{"num_hidden_layers": 9, "hidden_size": 768, "num_attention_heads": 6, "num_key_value_heads": 6, "head_dim": 128, "intermediate_size": 2048, "vocab_size": 32768, "hidden_act": "swiglu", "norm": "rmsnorm", "norm_place": "out", "norm_eps": 1e-06, "positions": "learned", "qk_norm": true, "attn_scale": 0.0884, "bias": "none", "tie_word_embeddings": false, "parallel_block": false, "init": "normal", "init_std_qkv": 0.0224, "init_std_o": 0.0278, "init_std_up": 0.0321, "init_std_down": 0.0321, "optimizer": "muon_variant", "learning_rate": 0.0155, "lr_mult_up": 1.19, "beta1": 0.95, "lr_head": 0.00629, "warmup_steps": 0, "schedule": "wsd", "decay_fraction": 1.0, "decay_shape": "linear", "final_lr_fraction": 0.0, "batch_tokens": 131072, "max_seq_len": 1024, "doc_mask": true, "train_tokens": 710900000, "max_steps": 5424, "dataset": "wikipedia_en"}
Each number is 50 + 10 x the weight over its row's rms, rounded and kept within 0 to 99. Layers, rows and columns count from 0. The size before them is the row's rms in percent of the matrix's.

# layer 6 MLP gate, 2048x768, rms 0.0321, rows 791-802, columns 480-575
105:50 38 56 42 50 35 18 40 47 48 41 54 42 47 43 44 53 44 45 57 51 53 76 43 47 42 55 47 43 39 44 52 38 49 54 46 56 39 54 44 66 53 65 68 40 58 60 38 52 35 55 49 45 55 59 58 38 54 52 66 33 45 58 35 38 33 38 44 43 47 47 58 45 37 54 54 43 57 56 41 49 53 49 53 55 36 53 47 67 48 50 54 46 57 37 60
104:61 59 46 73 51 41 58 38 53 44 37 57 67 37 41 56 47 43 50 40 36 35 46 58 46 30 47 48 37 41 37 54 32 55 56 64 46 53 35 66 38 63 40 46 43 59 49 55 54 51 49 50 68 65 32 54 58 36 41 38 39 39 79 67 56 56 54 39 53 59 48 39 47 55 38 52 48 48 52 41 68 59 55 52 56 49 53 51 57 57 48 49 46 36 60 77
104:61 49 43 56 46 63 50 65 58 53 50 47 52 34 51 46 35 52 62 68 25 37 48 43 38 34 57 50 48 31 51 47 67 48 45 60 43 64 54 35 45 40 44 65 53 45 52 50 35 49 42 52 43 40 62 38 43 49 66 40 53 61 48 37 47 52 46 45 46 56 57 60 36 46 43 56 57 48 57 48 67 46 44 55 38 48 34 58 50 51 41 64 43 36 49 57
104:58 29 61 48 53 38 39 44 54 32 34 51 58 47 53 48 35 55 59 61 31 53 47 43 48 38 45 64 58 56 48 53 50 44 63 54 38 24 30 49 57 57 61 56 44 59 62 64 48 57 63 59 63 35 43 44 52 49 67 42 52 44 50 45 54 38 48 50 56 63 53 39 80 43 53 52 37 44 61 32 63 45 51 47 62 45 53 48 47 53 48 52 56 43 53 55
116:45 49 45 39 65 32 29 54 50 52 54 83 55 55 43 53 43 53 37 44 42 55 50 61 65 54 56 29 42 49 52 46 47 54 65 46 52 46 61 37 45 61 53 31 64 50 44 40 48 36 44 55 40 42 35 55 64 61 54 54 51 47 51 71 35 50 50 47 43 38 56 51 49 36 55 53 65 39 69 49 62 39 46 36 42 50 47 65 57 48 64 48 53 43 68 37
089:51 55 57 41 58 47 31 61 46 37 37 44 42 42 67 37 28 44 46 46 39 15 45 58 47 61 49 43 30 46 61 61 43 45 50 58 59 45 38 47 29 44 40 31 48 53 66 49 42 54 64 56 41 48 54 61 56 29 54 68 32 54 55 55 39 50 55 27 38 55 49 44 64 43 57 44 57 42 45 58 67 44 68 45 39 59 55 56 37 56 52 42 61 47 48 42
103:47 63 56 51 67 45 66 36 55 42 44 39 64 32 36 46 49 53 54 63 45 53 27 41 58 44 58 56 45 54 55 65 52 55 56 68 41 46 57 58 44 51 49 50 48 44 55 42 75 28 64 40 46 44 54 36 51 63 53 46 44 40 73 48 40 40 57 47 47 70 50 56 51 56 63 62 58 54 45 40 36 50 51 45 35 36 48 43 53 37 51 64 46 47 70 51
110:34 48 39 38 65 43 48 39 45 70 58 45 58 47 45 63 51 58 58 51 47 45 49 57 57 43 64 44 59 48 35 65 47 56 63 50 40 70 55 53 33 48 54 48 27 47 45 46 64 45 56 52 44 50 53 60 67 49 48 58 55 33 56 53 61 38 66 73 54 45 71 69 41 46 58 65 42 55 44 61 61 57 45 33 62 51 56 51 62 36 36 62 58 45 50 44
088:42 31 54 56 40 45 43 74 45 48 47 60 49 49 64 67 55 52 55 54 44 48 63 66 48 45 48 45 46 46 51 64 48 42 60 52 41 44 61 60 57 50 60 56 46 55 42 56 40 41 51 61 51 63 68 59 48 51 39 47 35 45 51 62 44 44 54 62 63 43 48 46 51 52 53 46 55 44 74 51 71 52 56 47 45 27 45 51 55 59 37 51 39 47 47 47
103:52 21 55 62 57 64 54 52 55 58 46 60 46 66 66 59 40 34 50 58 53 58 46 46 54 61 61 56 40 69 30 48 37 32 50 50 32 59 62 63 43 52 41 60 46 55 50 47 51 35 33 58 58 34 44 39 55 62 47 51 41 46 37 45 57 63 52 51 50 54 51 45 51 54 44 58 43 52 65 44 48 68 48 35 37 48 50 55 64 40 54 49 41 47 56 54
095:60 28 39 60 38 39 69 56 50 49 42 52 60 53 54 61 50 49 49 61 39 40 49 47 51 44 51 55 65 48 60 42 50 43 65 43 49 38 60 46 41 49 47 82 56 35 56 47 42 68 41 40 66 55 59 57 54 46 49 62 34 48 66 44 54 65 48 53 69 62 60 54 46 48 54 37 50 52 46 53 55 51 45 47 31 51 41 34 49 49 56 45 49 51 68 47
094:47 28 59 58 51 75 63 41 45 28 54 40 47 55 50 32 65 68 50 50 70 67 36 56 65 56 56 41 47 52 21 41 43 57 40 39 50 48 32 56 64 40 48 37 54 47 36 34 46 60 36 60 37 40 72 31 58 45 32 42 61 52 55 55 39 63 51 42 72 50 51 60 44 58 54 47 41 51 32 47 39 38 50 47 61 57 47 40 44 59 52 54 43 43 40 47
# layer 6 MLP up, 2048x768, rms 0.0321, rows 791-801, columns 480-575
104:67 49 39 48 41 40 33 27 61 56 62 39 46 47 37 49 46 61 32 53 52 51 66 50 48 38 44 39 41 51 39 46 58 68 55 43 56 52 76 58 44 48 52 61 53 54 46 51 50 55 43 53 45 50 57 44 48 52 54 51 60 61 43 35 68 35 43 46 30 29 50 46 60 35 46 54 61 46 36 50 54 44 52 49 61 51 47 54 74 52 55 38 51 52 44 63
103:53 47 47 51 53 63 52 60 44 46 43 59 52 39 45 54 47 49 62 50 55 68 54 51 55 48 48 40 44 58 41 54 45 50 45 51 43 37 39 55 45 41 35 51 42 54 47 51 34 77 58 46 38 71 43 51 42 70 56 47 48 34 47 57 34 49 50 51 43 43 42 61 38 42 46 55 46 60 50 42 70 55 47 54 52 61 57 58 57 38 48 44 33 56 59 66
105:43 62 58 50 64 39 43 42 35 50 46 42 41 42 40 44 40 48 51 50 24 48 45 39 50 46 34 49 33 56 50 46 49 60 57 56 64 57 35 48 44 40 39 63 35 54 58 51 46 48 55 64 40 48 62 36 45 50 53 41 60 57 60 52 61 54 41 47 40 50 52 43 52 53 41 69 47 54 49 29 64 29 48 38 51 50 54 70 63 38 57 56 61 43 48 63
115:47 02 56 55 49 37 60 36 59 56 49 56 54 47 59 52 41 43 60 62 40 58 41 36 38 57 43 45 50 46 40 66 55 42 67 35 42 28 59 61 66 41 38 55 52 61 44 63 42 35 18 52 58 37 47 45 39 52 58 52 59 52 49 35 44 44 51 55 64 53 44 56 43 48 48 58 56 35 63 51 42 41 52 42 37 43 44 45 44 50 43 61 51 43 38 33
107:49 38 45 47 58 46 44 70 54 52 59 28 60 33 59 42 47 43 52 47 51 50 50 32 46 60 66 42 58 43 45 45 47 46 54 52 53 38 52 38 62 56 36 35 64 60 50 36 53 57 40 52 46 35 42 36 51 57 60 54 51 57 54 49 55 58 54 41 40 47 60 39 64 42 37 41 60 45 53 52 63 45 39 37 55 55 52 41 49 44 38 38 43 44 45 40
093:24 28 43 51 43 54 62 44 55 57 53 55 58 53 54 71 49 52 44 59 66 61 40 40 39 59 58 52 71 55 46 52 59 51 51 61 55 46 48 47 59 43 53 53 49 63 46 52 61 61 48 44 47 47 50 40 65 61 52 51 54 60 67 44 53 32 53 76 60 67 42 46 43 58 38 47 55 46 58 45 49 57 47 70 38 37 52 45 50 52 56 58 63 45 43 28
106:36 55 44 39 44 59 61 56 27 48 67 50 43 60 56 52 55 47 46 42 60 40 45 57 41 43 70 63 55 45 49 39 55 50 37 48 67 49 46 51 35 40 65 52 53 46 42 51 42 53 53 56 84 49 31 45 33 62 50 60 55 41 41 49 62 43 41 52 46 36 64 50 57 41 58 41 40 33 51 40 61 49 51 57 53 63 42 54 43 52 51 61 36 52 46 53
113:67 47 47 56 50 63 61 32 61 61 51 45 58 42 55 54 48 50 63 62 63 58 45 45 33 52 39 65 32 58 62 52 46 33 38 53 61 50 47 57 39 49 34 37 54 52 57 56 30 59 52 54 54 66 43 40 35 34 44 52 54 51 50 43 57 52 43 44 55 55 49 55 53 52 60 34 52 48 38 61 45 44 33 64 33 55 54 51 61 54 57 49 23 57 34 55
091:34 21 44 63 31 51 40 39 52 60 41 51 49 44 57 51 63 38 40 59 54 47 43 61 44 47 55 54 72 43 65 73 55 53 68 38 51 40 39 38 42 62 36 54 45 55 51 37 37 46 50 47 44 50 34 71 27 55 44 49 44 58 51 66 50 57 47 44 46 53 45 54 37 55 32 60 53 60 51 50 62 45 47 55 27 37 40 48 52 52 57 60 38 50 38 56
094:49 51 42 70 42 65 56 54 41 65 52 47 30 55 51 47 51 51 75 62 78 69 50 38 54 60 42 53 44 42 47 54 36 53 46 43 46 58 46 46 59 65 52 63 62 46 30 55 45 40 53 53 57 38 41 53 53 58 36 53 39 47 50 43 49 29 63 39 65 52 53 60 72 44 52 64 49 46 61 43 45 54 58 51 60 48 41 38 54 51 52 49 41 48 31 36
093:51 48 53 64 43 46 46 49 50 60 44 54 42 32 42 41 38 74 52 62 45 39 54 31 60 42 43 49 64 52 42 52 46 48 37 48 41 57 58 45 50 38 42 41 53 52 41 48 42 46 50 78 29 46 43 54 66 57 58 49 29 53 71 62 37 34 58 41 75 51 51 51 57 52 58 40 45 51 67 38 62 53 54 59 48 53 57 43 44 51 57 46 58 54 67 49
# layer 6 MLP down (transposed), 2048x768, rms 0.0321, rows 791-801, columns 480-575
102:59 72 48 40 56 54 40 58 57 34 59 46 48 25 35 56 56 41 50 45 56 59 69 43 53 51 70 31 55 34 45 58 45 37 59 43 56 43 46 52 62 52 43 42 45 54 32 39 65 53 35 60 54 59 53 56 69 45 68 60 36 41 35 41 71 64 60 44 29 65 38 50 47 45 59 48 48 66 53 61 44 42 53 49 42 44 49 55 51 44 46 49 62 44 54 55
104:62 64 48 46 30 36 60 49 44 58 42 66 40 54 51 42 45 34 45 49 60 43 63 58 62 55 53 40 49 44 50 42 68 48 37 63 43 47 47 41 37 63 63 51 57 44 49 36 40 42 54 45 54 26 55 41 53 70 60 41 50 36 66 47 47 66 43 50 38 39 45 64 44 37 61 54 57 33 47 44 38 51 47 28 53 43 46 50 42 49 68 61 57 42 44 60
100:63 29 41 59 55 57 42 34 67 39 45 54 54 54 50 47 52 59 48 47 54 50 47 41 56 52 53 56 71 56 59 47 62 47 49 31 49 53 44 50 47 39 46 42 49 60 61 54 34 48 60 54 48 59 57 61 62 45 40 47 58 55 42 45 41 58 46 58 46 42 50 58 48 78 39 55 30 50 45 35 46 44 41 46 54 37 54 51 47 31 45 55 57 65 38 47
112:47 69 26 47 57 56 44 54 54 52 50 37 61 37 59 41 45 55 49 63 32 62 38 50 26 57 40 52 63 53 47 43 33 49 67 98 57 37 43 41 67 51 38 58 60 57 50 47 37 44 61 39 59 58 58 52 56 46 62 48 61 46 58 46 38 44 43 64 49 54 55 46 75 39 48 43 51 45 42 44 51 52 46 41 40 48 58 28 59 40 49 53 39 37 70 56
111:43 50 44 49 59 60 43 53 45 44 61 36 59 57 44 43 58 47 53 59 53 61 54 46 52 43 41 44 33 63 54 46 47 54 51 46 52 52 57 45 74 53 39 51 63 54 50 45 58 67 51 42 44 61 50 64 34 55 51 57 32 54 52 54 51 50 36 38 61 42 66 41 56 42 61 48 50 49 70 52 52 47 57 43 53 41 55 65 40 47 28 44 51 51 59 53
098:46 51 48 39 63 51 48 50 49 48 46 48 64 39 40 65 42 55 58 54 52 56 47 42 59 54 39 59 32 50 71 48 45 56 46 26 21 51 65 48 31 55 39 71 50 47 62 54 46 56 38 56 41 50 53 66 51 56 56 58 59 48 51 34 51 26 49 41 44 55 43 63 73 51 43 37 61 61 45 39 40 68 83 49 58 59 34 54 46 48 60 38 57 39 41 71
104:50 38 53 40 61 62 48 63 40 46 54 60 39 46 33 53 39 52 59 71 57 48 70 61 38 54 40 39 44 46 40 29 58 52 53 57 56 58 62 36 59 68 58 41 51 66 71 55 53 57 42 62 47 37 39 49 65 48 34 51 52 48 47 37 49 62 41 62 44 29 44 28 69 44 71 50 42 46 45 44 53 52 55 65 52 24 43 46 48 57 41 57 60 47 24 51
116:42 47 46 60 45 61 47 48 56 40 45 43 44 34 79 39 67 51 74 51 67 55 64 53 52 65 48 50 60 64 49 40 47 47 47 23 48 35 42 34 70 55 53 55 67 62 58 28 44 56 46 67 44 43 37 51 37 56 51 48 50 55 58 48 53 43 36 28 39 34 32 43 42 49 42 43 53 62 56 44 57 49 62 73 59 56 50 46 53 51 49 57 47 56 43 45
095:75 79 49 44 52 53 41 52 45 52 51 54 55 54 59 43 58 46 51 74 46 59 38 60 43 59 49 48 57 43 42 53 43 54 52 45 49 63 44 51 52 55 47 61 37 69 52 57 76 49 67 40 55 47 55 39 48 49 47 54 45 40 41 39 60 62 51 56 60 52 54 43 49 53 46 45 42 41 61 50 51 40 53 41 56 50 42 45 59 45 33 20 46 46 59 54
105:59 41 50 53 46 50 39 59 54 40 30 46 30 59 34 55 56 50 48 70 48 54 53 41 58 38 33 66 44 41 64 59 62 45 35 71 56 44 39 46 60 42 48 47 51 53 42 48 49 53 29 28 49 42 44 48 59 53 54 22 54 72 66 47 40 59 48 68 51 45 52 72 55 47 57 58 69 36 63 41 47 37 59 39 44 55 46 47 64 74 38 39 50 55 38 64
100:41 50 56 57 38 43 58 49 34 69 51 65 43 51 70 56 33 39 47 50 54 51 39 54 55 39 67 47 32 49 79 50 42 50 73 73 72 47 36 47 50 36 43 46 49 52 63 48 61 50 49 42 53 46 36 53 52 56 55 48 48 26 56 42 45 42 56 53 48 40 50 52 59 50 35 56 61 35 56 52 53 57 32 44 55 45 68 48 46 36 72 52 49 47 54 45